Weights of a small transformer language model: capped logits.
Each number is 200 + 20 x the weight over its row's rms, rounded and kept within 0 to 999. Layers, rows and columns count from 0. The size before them is the row's rms in percent of the matrix's.

# layer 7 MLP down (transposed), 384x128, rms 0.135, rows 306-324, columns 0-127
094,175,185,194,185,221,190,205,192,180,219,206,172,180,205,218,211,229,189,179,197,207,201,207,194,194,192,188,197,188,266,202,188,226,224,220,189,216,209,208,188,154,193,186,184,184,202,192,194,178,232,207,188,189,199,204,197,249,199,177,213,205,213,207,162,172,202,207,203,168,236,259,228,188,173,203,202,173,216,199,218,233,187,200,196,187,179,218,161,183,168,206,199,186,209,195,182,222,166,214,237,192,231,234,224,227,200,190,194,199,168,177,200,218,182,185,197,227,174,178,211,193,204,204,211,169,206,225,180
095,207,226,195,164,224,170,175,189,230,205,208,223,192,190,194,181,225,206,211,214,204,205,181,199,178,202,213,178,166,171,216,201,184,160,167,220,196,199,210,186,185,200,202,202,219,195,201,170,233,188,211,206,152,188,157,199,213,182,171,199,194,198,213,187,212,154,231,184,208,196,174,167,202,187,184,193,218,215,191,231,180,177,173,186,221,152,200,231,215,209,176,175,213,188,175,200,187,207,204,208,222,182,210,183,228,160,211,219,187,167,178,183,206,192,206,193,173,186,202,224,154,188,184,221,221,179,201,208
105,179,212,194,239,193,189,166,202,214,216,221,205,244,198,188,226,204,233,194,216,199,185,143,201,195,208,193,217,194,196,201,247,187,204,197,192,219,185,182,211,203,209,212,231,224,210,174,249,194,198,174,201,209,200,190,223,199,212,182,200,222,214,220,157,203,204,209,194,217,208,235,198,191,207,179,194,201,187,222,163,224,181,202,178,253,161,224,181,167,195,205,186,207,189,215,209,230,239,192,214,225,234,178,213,186,187,202,213,186,207,199,206,177,229,199,209,210,173,196,170,216,199,234,200,239,190,205,186
104,196,172,181,188,197,207,147,227,202,216,223,182,210,211,203,188,214,160,203,199,206,229,196,177,216,193,188,217,221,203,199,187,187,214,201,240,182,195,210,212,177,204,204,179,216,203,160,144,164,202,228,194,222,198,227,196,197,195,201,210,206,204,180,196,196,222,192,167,183,217,140,208,170,197,199,200,202,222,215,221,192,194,216,219,224,177,217,226,201,228,217,203,181,211,199,198,209,213,210,206,221,173,191,196,209,203,202,204,127,258,207,191,212,190,202,185,241,171,184,198,214,206,207,179,191,196,202,229
099,221,175,232,169,172,181,230,214,196,250,150,190,219,197,244,144,195,186,183,240,187,194,190,177,209,183,219,170,180,211,165,221,214,209,203,215,198,193,178,195,185,201,215,208,196,207,196,202,190,229,187,214,172,184,202,195,220,194,210,202,178,212,180,195,211,202,214,238,208,200,186,211,198,207,219,154,179,206,212,202,236,196,226,197,163,200,205,218,202,195,218,204,191,189,176,197,210,186,245,176,193,214,166,220,169,238,176,207,164,210,213,198,189,190,184,199,202,201,185,216,206,200,217,195,203,232,198,167
097,240,212,163,165,200,170,199,164,195,197,220,199,176,201,198,214,199,211,206,195,196,201,236,195,176,202,172,224,173,199,179,219,211,205,163,204,173,175,171,220,203,211,167,232,214,198,249,167,200,194,202,206,173,199,222,218,183,176,218,182,238,211,200,234,194,180,194,236,217,197,197,194,222,189,167,191,231,202,178,189,207,165,204,214,171,167,224,203,213,190,208,192,210,185,200,216,221,223,231,200,223,205,229,208,213,185,222,207,168,175,203,212,161,222,185,204,223,176,176,180,217,209,207,206,219,191,197,175
087,199,183,213,217,186,210,236,186,190,210,196,210,195,203,202,216,180,210,179,224,205,177,203,207,194,218,226,179,200,194,194,207,193,192,189,183,193,195,230,182,210,213,213,181,189,220,205,196,212,174,222,168,184,198,207,160,206,209,236,223,258,164,220,227,212,206,219,195,228,189,208,166,225,171,229,232,179,218,240,208,226,183,257,190,227,193,195,203,166,219,193,217,222,197,186,172,193,214,169,180,194,238,177,174,226,179,179,208,232,198,187,208,180,188,189,226,197,214,164,197,220,204,203,216,179,214,222,175
099,228,201,202,168,189,194,186,200,230,165,214,234,214,210,169,211,210,171,227,184,217,185,183,215,224,177,196,183,190,195,187,201,221,189,180,221,199,215,212,192,209,207,213,194,217,204,230,195,151,182,176,188,189,237,202,227,226,183,222,176,193,181,211,233,169,218,226,182,181,231,242,219,200,204,166,250,214,208,187,165,174,192,195,150,203,181,220,186,211,218,202,195,222,213,171,210,208,196,190,190,203,220,202,169,161,196,191,178,192,162,210,200,184,206,202,220,215,172,175,214,216,199,189,186,173,207,216,201
094,180,203,189,202,184,196,264,213,222,219,181,199,160,137,191,172,233,227,246,234,191,213,200,177,197,179,227,189,161,195,211,164,207,228,208,196,201,197,220,183,187,187,218,195,232,194,166,191,219,203,214,183,203,234,210,219,199,176,236,212,206,185,206,207,217,183,218,224,208,202,174,217,205,192,174,200,202,175,178,163,182,176,173,185,230,218,229,230,203,217,225,191,179,217,186,186,216,217,213,203,187,203,219,188,220,181,185,166,214,216,207,213,183,186,197,178,210,204,202,208,200,210,181,202,187,201,192,198
102,201,183,207,210,196,200,185,172,194,230,187,199,203,183,230,180,149,199,200,199,189,204,189,210,201,186,189,228,184,211,205,181,187,216,208,171,207,169,194,192,200,185,218,220,201,219,198,202,227,218,187,226,210,205,200,187,179,228,202,207,191,205,218,161,222,193,193,207,127,231,205,207,193,225,201,211,192,242,235,200,207,257,209,209,195,195,182,191,191,228,196,186,236,207,172,209,193,212,180,179,202,167,214,192,182,220,218,186,176,238,161,214,205,254,168,208,232,158,200,210,209,184,218,193,204,200,200,201
097,196,206,197,215,209,220,197,187,222,213,204,191,203,210,179,173,207,206,174,166,174,191,222,167,193,207,185,187,203,169,231,190,176,211,175,202,220,207,167,172,182,199,214,202,213,187,220,182,184,201,190,229,193,190,182,185,187,200,208,166,152,205,176,218,163,168,180,209,235,222,233,165,206,183,190,196,204,203,186,194,184,218,184,221,214,149,202,158,217,194,224,225,220,200,181,179,168,196,187,223,186,163,159,193,207,196,192,225,167,193,215,202,239,217,205,192,212,190,210,213,185,220,234,222,219,163,202,208
106,221,207,239,216,211,176,237,185,168,177,252,175,188,161,210,171,213,193,170,212,173,210,216,195,211,179,171,194,212,208,217,184,205,199,208,179,216,206,199,181,157,195,191,221,194,240,202,153,142,178,218,173,216,198,188,209,215,190,222,205,181,176,229,205,179,175,205,192,198,234,227,212,212,164,206,227,208,195,186,165,191,247,210,204,221,203,217,209,194,195,221,211,202,219,240,193,214,177,185,192,191,210,202,203,224,223,194,191,221,211,212,216,214,200,220,218,221,206,210,213,202,201,199,204,209,196,209,166
101,209,165,234,256,185,174,197,179,187,224,204,191,207,210,225,194,221,171,190,183,194,182,214,195,193,216,211,210,216,174,199,180,210,237,175,190,186,184,200,214,226,199,182,186,214,184,246,167,194,186,208,183,197,222,200,206,192,202,185,206,212,178,226,184,210,224,196,241,229,186,194,232,172,190,157,176,233,200,215,204,182,169,202,203,225,205,219,205,203,217,164,200,204,223,214,224,219,204,176,244,235,226,215,197,208,203,198,214,184,222,160,215,220,203,192,210,244,195,188,209,179,224,199,204,208,181,193,166
092,164,211,211,196,180,206,228,196,176,202,183,186,171,186,202,170,164,227,212,187,200,181,195,214,202,199,209,211,160,227,185,203,218,243,184,234,192,219,205,223,183,230,181,187,205,209,191,193,221,151,197,207,194,167,181,168,200,184,181,188,206,223,214,247,198,183,165,226,185,205,194,162,200,210,166,207,201,164,178,197,214,216,189,186,191,183,223,203,200,177,200,182,195,196,198,260,211,211,176,193,196,188,211,157,163,201,214,189,229,201,198,183,215,208,205,176,229,212,199,189,199,200,161,209,193,195,206,236
101,193,233,223,209,197,187,231,178,191,215,147,243,196,225,188,209,203,215,204,201,200,176,205,198,223,215,180,200,181,226,179,223,225,188,237,194,197,221,216,223,209,190,182,224,190,179,175,196,191,207,195,221,179,213,208,217,216,198,215,240,220,185,194,247,205,241,201,204,212,160,196,210,196,200,211,238,169,212,190,190,198,165,190,218,180,195,206,192,206,217,185,186,228,204,209,199,206,239,205,192,219,203,169,173,176,232,154,215,244,181,180,184,181,199,194,204,236,212,199,232,196,228,196,203,175,185,218,190
099,202,239,225,213,180,206,182,221,181,197,239,210,189,232,196,199,227,199,187,220,216,216,188,189,195,209,199,228,182,191,246,212,220,201,222,228,166,201,187,197,193,232,198,237,208,212,192,196,212,226,155,191,237,195,189,214,205,167,241,187,168,186,217,245,191,210,225,213,203,229,193,186,197,207,203,198,181,175,213,214,215,226,167,216,208,180,218,193,189,189,211,182,223,204,225,178,228,168,191,242,189,187,189,204,208,195,222,190,223,224,204,185,227,220,220,184,194,230,198,210,184,240,199,219,216,220,229,221
089,219,176,178,192,176,201,244,202,167,232,193,225,171,212,202,207,192,156,210,179,175,190,206,227,183,216,212,208,221,181,214,204,175,195,182,172,170,180,200,194,188,203,196,199,198,206,180,191,196,190,210,204,196,243,220,215,210,225,176,217,229,189,216,177,187,224,196,188,171,197,163,197,191,207,195,189,190,208,195,232,179,183,231,167,169,237,216,199,174,201,203,172,166,213,199,186,201,210,176,180,181,239,197,196,179,215,189,236,218,230,182,223,242,199,188,207,178,209,209,179,232,194,198,232,208,227,215,161
099,211,194,223,218,162,190,223,186,181,175,191,156,173,196,227,203,209,200,211,214,156,164,206,240,212,219,227,217,217,203,181,192,183,170,189,188,191,204,164,214,193,203,218,176,173,181,224,185,192,187,216,216,209,204,239,183,187,188,197,231,203,197,167,233,184,191,193,186,177,205,195,216,184,169,188,201,174,206,180,202,212,198,207,196,214,208,208,196,218,164,185,167,171,253,170,235,232,175,149,227,206,220,179,202,207,199,204,198,212,158,203,189,207,224,185,189,185,196,204,199,184,183,218,198,216,177,203,194
099,207,175,209,178,188,202,177,167,190,241,171,224,187,201,197,203,201,201,221,208,233,194,209,183,226,215,188,182,188,220,217,190,181,210,173,203,211,181,225,214,219,229,180,207,188,219,234,216,180,216,211,183,183,227,170,215,180,179,179,237,161,186,179,208,202,195,182,190,201,203,190,165,209,164,215,140,223,207,239,208,214,188,194,200,213,178,184,202,181,229,189,177,178,177,174,195,214,198,210,211,199,202,227,188,165,205,215,225,188,225,212,180,203,192,157,204,203,198,186,172,205,160,225,174,230,215,173,193
# layer 7 MLP gate, 384x128, rms 0.137, rows 307-324, columns 0-127
102,219,200,187,210,205,193,190,203,189,169,176,228,190,203,205,219,211,184,156,170,202,167,156,198,221,179,178,192,205,246,203,215,175,175,213,221,203,189,214,183,232,188,225,228,193,206,172,210,231,205,194,180,169,205,180,188,187,199,168,217,216,155,206,205,212,201,194,187,216,186,190,187,161,172,205,226,205,223,207,204,196,217,179,171,158,169,195,201,202,202,201,207,166,187,177,187,184,191,192,225,188,234,181,168,219,225,182,239,207,182,196,165,218,200,199,231,194,188,200,187,195,211,220,229,218,215,215,238
103,187,191,202,211,214,185,209,197,204,166,211,222,221,192,185,240,209,165,189,167,225,210,216,234,205,183,209,199,193,167,201,255,177,245,197,176,228,206,174,189,189,194,204,209,206,247,251,218,182,188,194,182,195,254,197,211,220,181,185,202,214,213,188,201,211,200,214,194,213,217,195,202,225,192,186,219,236,243,194,206,225,169,195,204,199,201,187,195,184,196,209,192,188,243,225,215,194,183,202,254,205,238,230,193,202,194,175,179,162,193,200,210,206,228,200,183,213,184,202,188,210,199,209,205,194,210,176,194
096,222,171,191,202,197,197,167,203,202,191,211,219,216,196,197,221,198,171,179,193,201,191,207,219,221,190,189,178,226,210,214,187,192,218,157,223,160,154,227,187,180,196,233,199,176,182,186,190,196,170,205,175,206,207,225,209,209,216,213,197,231,188,200,205,193,215,196,184,171,193,210,217,161,180,216,214,169,209,223,236,243,211,201,205,201,181,215,211,188,230,201,170,186,202,191,175,185,207,204,245,206,203,237,199,219,218,209,183,162,207,205,188,243,173,193,172,262,174,222,205,233,183,215,198,207,191,194,194
097,232,213,190,178,175,190,203,178,227,209,235,236,203,212,162,185,181,174,182,181,234,178,189,213,214,185,176,203,218,214,256,212,229,224,209,197,183,230,206,219,188,210,183,161,192,221,239,230,174,210,194,221,205,176,217,211,195,206,173,212,228,194,221,183,217,207,196,190,195,190,209,193,242,191,200,177,159,225,215,191,186,178,194,192,209,216,200,157,202,193,214,202,186,193,180,175,164,220,186,196,192,149,204,171,204,182,192,211,211,215,193,170,211,175,206,184,198,188,187,177,200,189,196,221,183,184,166,205
096,219,179,210,199,181,189,146,183,207,194,194,203,177,200,190,183,197,185,199,224,226,220,223,244,248,201,180,172,169,212,193,219,199,179,216,216,177,188,207,237,193,206,237,197,161,209,191,195,179,193,196,187,194,191,193,195,207,216,197,251,211,156,217,190,218,205,180,202,184,222,206,183,229,155,219,212,192,198,206,207,193,224,206,147,184,205,232,204,201,184,227,228,194,201,185,185,171,181,219,199,193,182,186,210,217,224,172,219,198,177,202,189,222,206,212,176,220,209,213,230,215,203,170,163,203,205,209,233
083,159,209,191,205,196,234,192,223,211,204,192,226,223,188,223,181,199,225,188,238,229,197,209,236,220,217,212,229,209,213,224,197,185,193,206,209,196,202,149,185,177,194,185,189,190,188,196,192,222,199,212,216,230,211,195,199,152,243,256,201,196,226,181,201,204,227,184,172,249,175,209,218,198,190,165,199,210,196,176,223,188,238,197,194,232,208,238,197,177,211,197,219,207,195,201,195,195,167,157,193,203,190,201,206,217,234,191,198,203,199,165,214,187,184,220,216,210,199,192,196,198,166,186,197,212,205,182,168
105,226,238,205,204,223,197,181,207,188,191,164,228,192,208,198,206,202,205,186,184,182,214,198,222,170,201,201,211,234,180,216,200,232,182,245,175,222,243,196,197,183,185,210,196,202,218,194,188,201,207,202,166,212,173,204,242,235,191,189,209,220,156,189,215,234,173,202,199,191,193,192,209,201,217,196,190,198,218,191,240,212,184,197,200,210,209,206,179,169,196,207,212,207,223,194,204,216,236,140,210,189,200,250,199,204,206,155,155,212,190,203,195,178,230,187,166,179,196,181,223,202,187,235,202,208,185,217,202
090,159,178,220,189,210,217,181,201,211,203,181,181,233,216,216,173,197,177,204,216,208,213,197,209,181,224,194,202,212,213,170,240,204,179,193,227,189,177,210,243,163,205,211,182,236,217,209,213,209,214,196,203,179,184,166,205,206,219,218,190,220,218,226,198,217,224,192,228,179,222,197,209,203,181,251,221,180,201,198,191,173,168,203,203,180,229,184,182,215,199,214,205,238,219,195,193,211,208,189,193,202,185,187,228,154,189,212,171,197,204,173,225,189,197,189,214,187,199,202,256,178,214,229,186,233,204,189,249
099,182,228,149,210,205,184,197,197,194,193,218,203,202,213,213,212,185,205,186,185,242,233,213,224,181,188,152,191,210,197,221,195,214,204,188,179,187,245,208,221,166,241,244,163,190,205,222,207,201,221,189,185,214,171,190,198,249,203,200,213,166,225,176,211,190,165,225,168,190,207,199,203,171,199,183,173,207,210,180,191,220,221,205,165,209,182,196,216,212,196,213,194,209,230,214,205,219,241,204,201,199,201,216,202,205,229,179,182,181,222,197,180,214,206,235,199,203,212,221,205,198,153,223,190,217,189,220,220
100,220,205,229,210,189,220,182,207,211,178,209,170,224,215,200,186,230,208,216,203,252,191,170,186,221,202,187,201,204,195,219,192,238,199,213,225,219,173,255,227,207,225,220,225,241,213,241,215,182,196,147,177,187,245,208,202,205,182,182,204,204,174,238,188,207,192,238,204,225,193,203,205,225,220,200,207,213,209,213,210,209,217,181,197,221,188,201,184,201,219,226,193,206,239,179,197,220,159,195,220,179,201,185,238,215,211,210,183,176,212,192,208,194,247,210,177,187,212,210,190,206,217,212,205,203,214,199,207
101,177,249,205,198,197,173,188,188,191,216,219,198,191,200,184,230,193,163,180,181,236,203,216,232,221,178,190,207,196,200,205,184,182,191,200,195,218,180,173,214,183,203,236,202,155,197,221,195,209,189,209,198,197,215,195,186,237,203,199,205,202,202,184,225,245,194,227,201,206,194,227,195,239,187,183,207,219,183,169,190,226,213,194,210,181,240,191,192,174,184,181,216,214,211,231,219,210,182,202,228,164,173,177,200,220,203,189,209,193,193,231,174,215,183,206,221,205,224,192,252,155,215,205,149,182,195,186,180
100,221,198,168,205,211,200,192,198,201,194,174,191,219,194,188,233,224,181,172,178,237,147,214,227,201,185,188,216,231,218,186,184,211,197,192,205,172,218,180,228,220,242,183,182,181,195,200,218,199,240,186,231,209,163,193,197,199,192,198,199,221,185,187,162,166,201,199,175,144,205,216,222,196,181,159,181,210,229,211,206,201,186,188,181,216,213,169,213,162,185,194,189,213,196,195,201,175,214,205,213,216,232,176,215,226,190,179,212,163,214,210,167,194,187,192,201,213,197,207,173,176,171,186,233,205,203,190,210
097,220,226,188,186,233,176,208,202,241,218,205,230,230,198,190,232,181,159,216,194,206,225,171,225,174,203,166,210,190,212,180,182,195,196,193,173,226,232,163,198,192,200,200,221,170,172,199,205,199,207,180,212,193,230,229,201,191,217,218,238,201,194,224,177,202,181,216,197,217,204,198,200,195,174,229,204,187,184,220,190,196,210,209,165,192,188,246,190,211,180,196,219,216,240,217,200,189,155,201,237,214,225,210,185,235,237,204,198,205,197,214,187,195,205,202,188,192,143,183,177,202,212,214,184,176,219,200,190
104,206,198,158,167,216,184,196,182,169,199,198,213,204,172,172,183,214,219,214,205,212,183,226,196,202,170,173,191,221,187,213,209,233,221,189,182,206,214,215,228,189,226,164,191,158,220,186,195,214,203,164,195,202,203,191,203,180,191,212,224,223,202,230,224,198,205,197,220,241,209,235,179,217,204,215,234,215,167,191,190,168,202,173,173,215,232,216,178,226,185,168,214,193,222,176,227,232,217,172,222,182,196,191,167,209,194,188,196,171,203,176,188,234,200,211,164,207,177,211,180,176,232,204,222,202,198,208,203
107,202,171,177,206,225,195,170,209,168,209,175,215,227,192,208,193,220,208,225,204,237,218,171,220,182,173,197,185,217,211,194,197,200,241,216,217,187,196,181,227,202,162,200,224,184,188,207,198,201,230,199,190,232,229,213,229,188,189,219,192,217,184,205,201,201,184,208,192,205,252,229,232,194,177,254,235,193,206,244,186,215,203,193,207,181,189,211,164,207,183,214,221,220,216,179,199,236,198,194,191,190,210,255,207,233,222,200,174,183,211,209,213,217,187,178,171,188,186,211,190,217,208,210,205,199,200,242,200
088,202,189,230,198,175,172,182,192,198,181,212,229,191,189,189,218,184,179,232,180,164,199,192,189,240,244,205,184,167,198,167,204,208,196,195,199,255,186,213,170,211,198,166,223,224,197,175,218,196,212,190,214,182,163,184,208,196,207,197,212,192,201,209,208,194,174,221,203,217,207,204,164,194,188,193,246,187,205,191,245,178,202,212,187,220,201,208,174,205,237,231,205,181,223,229,179,227,184,236,207,202,185,229,216,201,217,186,182,210,181,223,210,183,167,227,192,187,202,228,224,188,157,191,201,181,222,199,207
096,185,184,186,201,180,196,183,193,196,179,211,142,178,180,229,224,227,229,166,233,208,195,199,234,208,218,190,185,212,214,193,204,205,192,182,199,215,162,182,197,216,173,209,196,171,221,184,192,235,191,248,176,198,208,193,201,195,198,209,210,167,231,198,215,231,156,211,210,193,203,219,203,200,189,183,224,180,214,173,200,212,199,226,160,211,199,222,205,177,200,210,181,210,199,185,218,243,186,194,223,195,197,189,180,190,181,165,218,200,191,161,221,228,230,214,199,229,159,220,219,163,208,232,199,208,196,192,208
099,185,189,216,203,202,205,172,196,212,203,229,208,222,202,237,157,193,212,236,212,216,188,246,182,226,186,208,175,198,170,211,212,190,232,200,191,220,234,212,214,175,171,208,200,223,188,198,215,185,206,180,186,203,237,202,206,218,238,173,212,208,193,230,188,212,197,198,227,215,188,220,189,187,190,162,241,186,195,189,171,192,196,207,185,182,189,195,158,228,194,226,240,210,208,225,215,207,206,168,176,191,196,199,228,204,201,191,196,175,177,219,235,207,244,248,158,209,193,213,217,188,207,227,209,189,193,205,201
# layer 7 MLP up, 384x128, rms 0.14, rows 307-324, columns 0-127
096,213,197,200,194,183,166,213,224,151,197,189,217,219,198,190,209,186,177,198,210,217,208,218,196,237,195,223,201,180,219,198,220,217,201,198,208,203,229,212,177,206,253,221,186,174,204,247,217,205,216,204,220,206,209,224,204,196,245,198,180,215,189,205,186,200,191,198,228,203,231,203,225,169,185,198,236,196,195,158,175,211,221,189,227,211,180,207,219,185,186,188,223,177,244,208,232,184,212,187,203,221,231,227,202,236,219,181,184,187,229,192,202,199,206,167,170,203,196,194,200,235,200,255,212,193,228,189,194
105,224,179,211,176,186,188,217,186,190,215,181,194,197,218,223,172,236,212,224,212,199,192,228,169,200,218,199,245,198,196,200,189,209,195,217,208,191,189,250,172,176,163,214,192,215,212,206,177,200,232,199,217,207,184,207,201,181,194,172,188,199,215,143,236,183,189,188,168,204,183,204,203,207,192,228,171,201,165,186,201,191,228,219,212,181,201,203,179,212,198,218,231,198,173,219,185,198,218,202,201,195,167,199,212,197,184,189,238,228,197,169,185,213,155,215,178,203,242,211,225,177,196,218,170,173,173,227,195
101,215,175,148,211,215,217,248,208,177,221,200,192,218,182,202,207,182,254,210,200,208,184,221,212,187,202,184,206,198,219,167,176,215,219,181,182,193,171,221,179,203,191,185,198,164,190,191,197,179,219,191,206,190,208,204,191,202,205,199,210,217,176,215,181,213,246,210,187,205,193,218,246,182,229,206,200,204,190,214,180,197,191,234,236,190,189,206,186,190,197,187,178,187,189,208,210,184,204,181,233,189,206,234,193,211,233,217,231,242,183,205,247,226,150,217,189,173,190,216,187,209,176,227,219,205,226,212,204
101,201,199,228,194,181,207,206,183,202,201,201,205,226,186,198,238,172,174,202,193,170,153,207,168,208,189,200,214,196,191,203,215,207,193,216,188,200,206,153,220,225,185,194,184,227,180,209,179,202,137,223,227,195,192,218,216,168,185,202,201,234,192,197,185,193,187,217,173,167,192,201,164,185,215,218,200,185,229,192,191,170,190,195,229,202,174,196,206,207,221,177,249,182,221,233,182,208,235,203,174,224,181,184,186,212,201,178,224,215,217,174,204,185,173,178,196,192,194,204,206,219,194,213,245,198,234,174,172
097,203,189,207,134,190,216,200,189,214,175,179,218,221,187,199,150,194,196,180,197,171,185,231,177,202,183,199,259,199,205,191,212,159,207,212,239,205,187,200,238,209,173,222,180,212,179,205,172,208,205,200,210,214,193,205,194,170,159,203,180,204,191,176,177,168,194,221,185,199,224,196,178,221,207,184,199,216,213,202,213,177,237,176,197,197,214,194,210,162,233,201,188,174,209,213,189,181,213,221,174,209,197,204,173,213,196,220,226,220,200,199,211,182,189,159,190,199,222,231,181,202,194,196,208,182,219,237,221
087,179,232,170,202,231,179,204,208,217,228,220,187,202,163,206,222,185,197,205,244,178,233,220,243,215,197,220,180,205,188,249,178,203,231,199,189,202,226,231,165,205,177,199,224,211,168,207,196,215,197,195,200,190,146,218,221,177,168,202,203,207,198,193,182,181,195,194,211,201,196,202,191,211,211,187,180,169,236,199,202,204,196,179,180,212,181,181,199,229,210,200,216,181,195,167,161,201,192,227,226,186,233,213,197,206,199,199,230,188,198,201,163,174,179,223,211,217,188,190,212,242,167,206,201,191,184,221,196
101,189,191,184,260,224,200,197,230,197,216,191,175,212,204,236,187,188,222,236,228,217,208,190,202,188,196,227,181,223,187,206,188,161,223,213,169,192,213,228,187,186,213,161,216,210,197,219,172,191,206,185,197,180,175,189,183,215,217,215,210,215,248,197,192,213,209,215,198,209,197,189,190,208,159,163,194,202,177,180,203,203,218,193,205,162,207,212,208,256,198,180,212,226,189,218,182,167,175,236,173,225,191,184,204,210,191,218,197,195,185,222,202,216,190,228,197,206,180,237,166,191,191,185,182,211,197,224,166
092,203,179,210,198,218,215,210,208,169,188,256,175,215,213,178,191,211,175,150,190,237,207,198,206,209,240,197,213,203,214,207,180,200,165,199,172,158,205,192,208,194,196,218,207,192,201,194,168,233,224,173,188,187,146,204,188,206,158,182,227,207,186,175,196,199,203,200,191,198,222,202,198,206,182,215,198,213,183,218,210,207,160,189,176,162,195,206,162,214,182,243,230,196,180,216,175,183,196,174,204,208,179,167,175,190,192,208,235,208,213,214,188,196,208,187,187,199,200,200,192,181,165,236,182,209,184,219,208
098,191,215,191,205,173,188,230,179,202,197,227,181,195,199,190,195,218,176,238,210,210,195,184,198,196,222,168,231,208,240,206,166,174,197,226,221,198,190,181,174,221,198,204,191,175,270,207,195,201,208,188,182,210,209,236,225,188,182,209,180,210,205,214,192,204,194,186,214,206,193,194,156,245,198,208,188,169,233,177,175,196,201,187,196,189,211,205,167,198,213,187,188,215,158,206,227,200,219,179,182,187,224,171,160,215,177,199,189,226,183,198,164,183,165,191,180,190,214,227,183,189,197,186,177,190,176,230,200
094,205,175,212,230,214,196,211,192,178,191,176,191,202,195,218,231,201,226,217,222,198,170,171,197,171,215,203,209,188,187,203,210,171,197,205,215,191,201,158,184,227,183,192,187,168,196,158,203,200,183,201,185,205,212,189,192,234,238,213,185,234,183,207,185,239,238,211,184,173,241,201,195,173,197,192,219,200,263,211,211,196,207,224,206,219,192,193,242,185,199,196,202,178,218,262,221,194,232,211,199,235,206,208,206,183,214,199,214,206,213,206,206,191,223,216,228,195,239,213,197,209,200,177,218,234,221,188,204
100,205,238,188,196,194,223,203,246,209,233,190,167,209,196,207,197,208,164,209,213,182,218,201,215,184,225,199,162,213,188,176,214,215,215,201,164,233,198,177,190,222,210,147,229,213,221,201,170,177,228,211,200,207,220,241,208,214,223,196,209,238,194,213,190,239,194,220,223,228,229,187,173,205,180,210,235,221,219,208,185,198,221,182,227,223,186,195,230,192,199,216,170,212,199,200,191,213,194,211,213,189,163,187,215,197,196,221,185,215,209,227,190,161,198,193,213,215,202,180,207,200,219,210,162,167,183,224,192
102,201,162,186,186,197,207,208,181,182,221,187,207,179,193,196,153,225,201,182,218,189,188,212,205,226,192,223,214,202,188,171,195,215,232,183,168,174,210,192,191,196,219,207,183,206,194,175,207,187,211,188,215,186,205,168,204,176,209,204,161,206,201,161,225,191,200,199,236,187,191,227,221,232,184,157,165,225,166,181,193,209,184,183,211,257,220,191,207,198,163,209,183,215,191,230,212,169,223,239,199,213,204,181,226,175,220,205,175,205,211,199,222,205,217,200,214,206,185,211,152,235,173,203,189,225,204,201,182
088,206,197,185,173,195,183,217,188,191,182,210,182,203,175,204,199,192,178,213,222,216,233,200,207,238,197,213,195,179,225,188,198,174,199,179,169,225,231,180,191,148,221,219,170,183,202,215,223,181,190,182,191,198,211,206,201,161,238,191,203,173,231,187,188,189,210,179,212,212,224,205,186,167,184,227,185,204,197,177,185,232,228,208,200,197,186,204,199,207,212,180,198,223,212,218,209,224,204,172,242,220,212,181,168,177,230,156,196,216,187,239,216,174,191,220,196,179,183,190,195,203,234,213,169,174,235,229,227
104,190,209,185,212,240,169,203,172,205,237,202,205,199,197,222,182,191,176,199,194,160,258,205,220,216,216,239,180,169,191,221,210,187,218,186,200,175,210,192,191,163,193,217,197,218,221,231,205,202,172,224,167,177,224,194,220,210,185,205,183,175,176,195,235,193,181,176,177,215,183,191,197,194,200,197,194,182,208,217,229,159,191,192,233,211,191,208,190,184,195,183,153,229,207,203,185,228,183,205,169,177,181,235,211,190,188,203,212,180,180,199,178,203,206,205,222,214,168,165,209,208,207,200,238,207,178,176,189
104,185,208,195,187,216,197,197,213,212,225,185,178,227,215,209,201,187,226,211,211,184,163,201,189,213,155,179,235,208,186,211,199,188,203,165,195,206,190,226,228,169,183,195,233,184,173,200,185,205,224,186,217,204,197,143,226,191,179,200,190,214,222,239,195,178,193,227,224,201,236,186,208,203,163,213,176,170,228,184,184,216,219,221,177,186,190,175,206,195,222,201,232,202,207,190,175,202,169,178,198,199,182,219,235,212,173,213,205,174,232,164,215,232,210,211,166,224,220,229,219,216,180,179,208,206,214,194,196
086,198,210,193,236,223,224,200,188,239,228,205,216,173,201,195,178,184,175,196,191,213,199,202,195,210,207,181,196,212,164,203,195,178,227,203,183,220,200,222,190,215,233,209,215,197,199,242,206,206,232,192,170,189,183,214,190,201,182,179,189,177,176,157,239,232,197,178,224,266,214,185,218,235,194,174,231,188,204,197,195,207,236,219,197,196,212,227,188,240,186,193,185,227,214,174,213,237,216,195,219,212,193,194,193,203,180,213,209,189,202,190,221,171,203,215,152,207,197,181,199,185,192,199,179,203,220,166,231
098,176,211,177,222,204,222,196,222,200,188,238,179,200,201,207,157,214,201,209,223,221,194,222,170,206,194,195,171,219,218,209,188,198,220,200,220,181,233,230,219,195,205,217,221,208,169,179,203,215,220,196,215,162,182,243,202,217,175,206,205,196,175,185,232,190,189,222,198,222,189,200,192,183,198,212,169,261,210,225,205,185,205,204,176,218,195,182,188,192,202,194,188,205,202,240,185,195,178,216,220,181,232,192,170,190,238,220,165,204,220,208,207,196,173,173,229,203,129,210,206,203,195,203,180,209,181,217,210
098,157,188,200,210,181,198,221,196,191,214,183,193,194,214,215,180,193,191,216,236,206,204,247,194,185,208,236,223,199,208,200,231,229,162,182,223,236,177,184,205,190,205,200,220,183,158,236,209,202,233,206,173,214,199,201,210,221,198,210,204,213,202,162,196,202,208,180,195,212,189,219,164,172,217,201,182,197,209,184,166,209,217,190,221,202,200,177,210,219,177,159,188,205,190,219,172,223,220,180,184,156,198,190,203,218,208,204,258,213,182,228,206,167,211,228,214,200,192,212,185,210,232,167,226,186,191,203,175